config = dict(
    hidden_act='squared_relu',
    norm='rmsnorm',
    norm_eps=1e-05,
)
Each number is 50 + 10 x the weight over its row's rms, rounded and kept within 0 to 99. Layers, rows and columns count from 0. The size before them is the row's rms in percent of the matrix's.

# up: layer 5 MLP up, 1344x384, rms 0.0686, rows 1220-1239, columns 32-63
# down: layer 5 MLP down (transposed), 1344x384, rms 0.054, rows 1220-1239, columns 32-63
up1220 099:52 46 65 35 54 20 59 54 53 49 58 46 44 59 56 71 57 64 76 32 56 46 58 48 51 39 47 46 50 53 57 44
down1220 092:55 66 63 65 46 23 19 40 61 58 43 51 38 66 60 50 63 57 43 43 53 56 56 43 70 45 36 33 41 31 61 56
up1221 106:54 67 59 64 39 64 44 62 57 57 47 39 57 51 52 58 65 57 39 40 63 47 43 49 56 58 53 51 48 64 53 49
down1221 120:38 65 63 65 45 61 39 60 58 41 54 51 28 61 48 43 46 47 60 41 35 59 50 58 59 55 41 63 38 41 57 49
up1222 106:61 64 41 51 54 35 50 65 57 63 44 40 36 53 51 62 42 39 56 47 43 59 52 48 50 38 60 36 60 36 34 40
down1222 096:43 48 36 56 59 49 51 49 30 55 37 69 42 48 41 45 72 36 54 43 50 58 54 54 43 54 55 51 42 32 45 45
up1223 086:39 54 58 58 59 60 80 41 37 47 55 55 49 58 51 50 54 47 54 55 51 59 56 63 55 37 36 50 44 43 61 48
down1223 132:66 38 39 42 42 27 44 59 69 60 57 43 40 39 52 66 55 59 37 54 63 43 58 38 41 62 49 56 69 53 41 48
up1224 095:55 31 63 77 53 37 42 59 33 42 34 48 44 62 41 52 45 57 60 40 40 54 66 51 50 43 45 36 27 60 50 54
down1224 096:41 69 39 36 23 43 50 55 57 49 65 44 38 56 45 23 48 51 45 51 49 56 70 43 54 55 40 51 54 42 44 47
up1225 100:51 51 65 44 63 44 73 40 58 51 49 48 58 47 66 53 49 32 35 44 43 66 57 60 51 43 54 42 39 61 43 63
down1225 098:55 52 42 40 51 47 33 61 51 67 30 35 48 58 59 53 47 53 40 48 51 69 53 41 41 62 40 64 63 42 44 27
up1226 100:48 42 49 39 38 61 33 39 57 49 59 34 56 25 61 44 53 48 46 49 28 53 41 47 59 52 50 41 54 48 29 61
down1226 087:40 39 50 48 18 64 51 41 40 42 48 38 32 77 56 44 48 39 61 52 56 50 44 51 61 61 50 52 56 53 68 69
up1227 103:56 65 52 54 64 51 75 41 50 57 50 52 57 55 35 36 48 61 30 40 35 50 55 58 41 44 57 60 33 53 52 61
down1227 103:50 44 52 47 62 52 42 35 43 53 49 62 25 44 53 48 55 55 60 62 49 49 47 56 54 61 66 39 57 33 45 58
up1228 106:67 61 61 32 36 46 62 44 57 58 58 68 42 43 65 57 47 57 36 47 48 58 54 37 37 44 50 61 35 40 45 63
down1228 108:54 48 41 69 24 50 61 46 59 45 34 53 50 37 49 62 35 52 44 48 48 41 55 42 57 52 56 42 53 61 51 51
up1229 094:64 71 60 55 50 65 43 51 46 49 49 44 66 55 36 34 58 45 38 41 56 55 52 66 49 40 43 54 33 40 47 56
down1229 101:37 39 59 54 57 35 46 44 50 56 49 66 59 60 49 65 39 27 46 39 61 37 49 50 60 38 58 50 58 65 54 57
up1230 097:55 69 53 44 60 25 66 49 50 50 44 46 48 40 57 47 51 46 47 46 55 35 33 52 51 44 37 60 53 63 53 55
down1230 097:55 62 65 48 37 46 58 40 49 51 54 76 49 45 50 45 40 47 52 55 36 55 53 43 49 35 69 60 48 56 37 54
up1231 104:39 22 44 48 59 60 42 34 66 52 51 39 48 28 37 43 35 65 58 39 62 56 63 55 53 44 46 51 60 54 78 55
down1231 099:58 59 45 43 55 59 41 40 46 33 47 36 46 52 43 51 44 48 72 49 66 36 36 44 52 55 44 45 49 46 56 59
up1232 092:58 69 44 51 44 49 48 60 64 67 69 55 40 54 51 66 73 66 56 49 48 68 55 59 60 73 34 58 61 34 40 60
down1232 097:50 43 40 39 49 63 51 53 58 40 45 47 53 48 42 71 45 58 40 43 44 46 49 26 74 51 47 51 54 45 41 50
up1233 098:50 49 30 62 48 50 59 52 73 46 33 47 38 35 51 52 38 74 41 66 46 44 30 34 75 35 61 34 53 69 45 66
down1233 100:44 65 47 45 56 60 41 43 54 55 45 48 35 34 33 58 44 44 46 62 43 58 55 41 66 63 61 51 41 39 57 59
up1234 101:44 44 68 53 56 43 52 40 51 67 56 44 59 65 46 41 22 52 49 72 64 47 45 56 48 49 80 51 58 59 56 34
down1234 103:61 52 37 53 43 41 61 57 60 41 49 38 43 44 32 51 34 63 50 55 58 30 42 66 33 49 47 37 52 60 45 52
up1235 095:46 53 51 59 56 38 45 20 55 57 36 43 45 53 42 50 55 59 35 50 59 49 66 66 46 68 67 66 39 47 49 70
down1235 113:61 63 55 28 48 61 48 37 46 54 56 61 54 48 22 55 56 63 57 34 61 42 56 45 53 19 54 46 44 55 46 40
up1236 104:30 39 49 42 55 65 48 38 40 47 39 62 72 50 52 56 49 58 49 45 48 60 41 43 42 58 51 46 39 57 43 59
down1236 098:46 53 70 46 39 40 53 66 53 67 58 58 41 54 67 58 57 50 43 56 43 48 37 41 57 37 64 62 55 61 49 50
up1237 096:42 51 66 36 46 56 64 45 51 58 45 47 43 45 53 45 50 43 58 34 52 54 56 46 24 51 38 48 65 57 43 69
down1237 097:61 36 63 23 52 29 62 61 41 50 40 56 54 55 39 62 50 36 57 54 59 37 46 47 49 47 71 41 72 48 64 51
up1238 101:66 58 20 60 55 55 62 52 60 42 57 56 36 39 50 53 66 49 48 46 54 76 41 30 33 31 53 59 57 40 61 56
down1238 101:62 56 47 61 60 51 61 36 59 56 48 34 63 45 46 41 56 41 52 35 54 49 49 54 49 68 38 71 42 30 60 47
up1239 103:43 45 56 48 45 39 45 36 53 55 59 39 53 33 39 50 43 53 58 50 46 34 62 59 52 46 39 43 25 39 59 53
down1239 099:69 46 52 57 61 60 43 59 36 45 45 16 33 50 46 56 50 55 45 64 56 42 64 49 55 52 57 37 68 47 42 49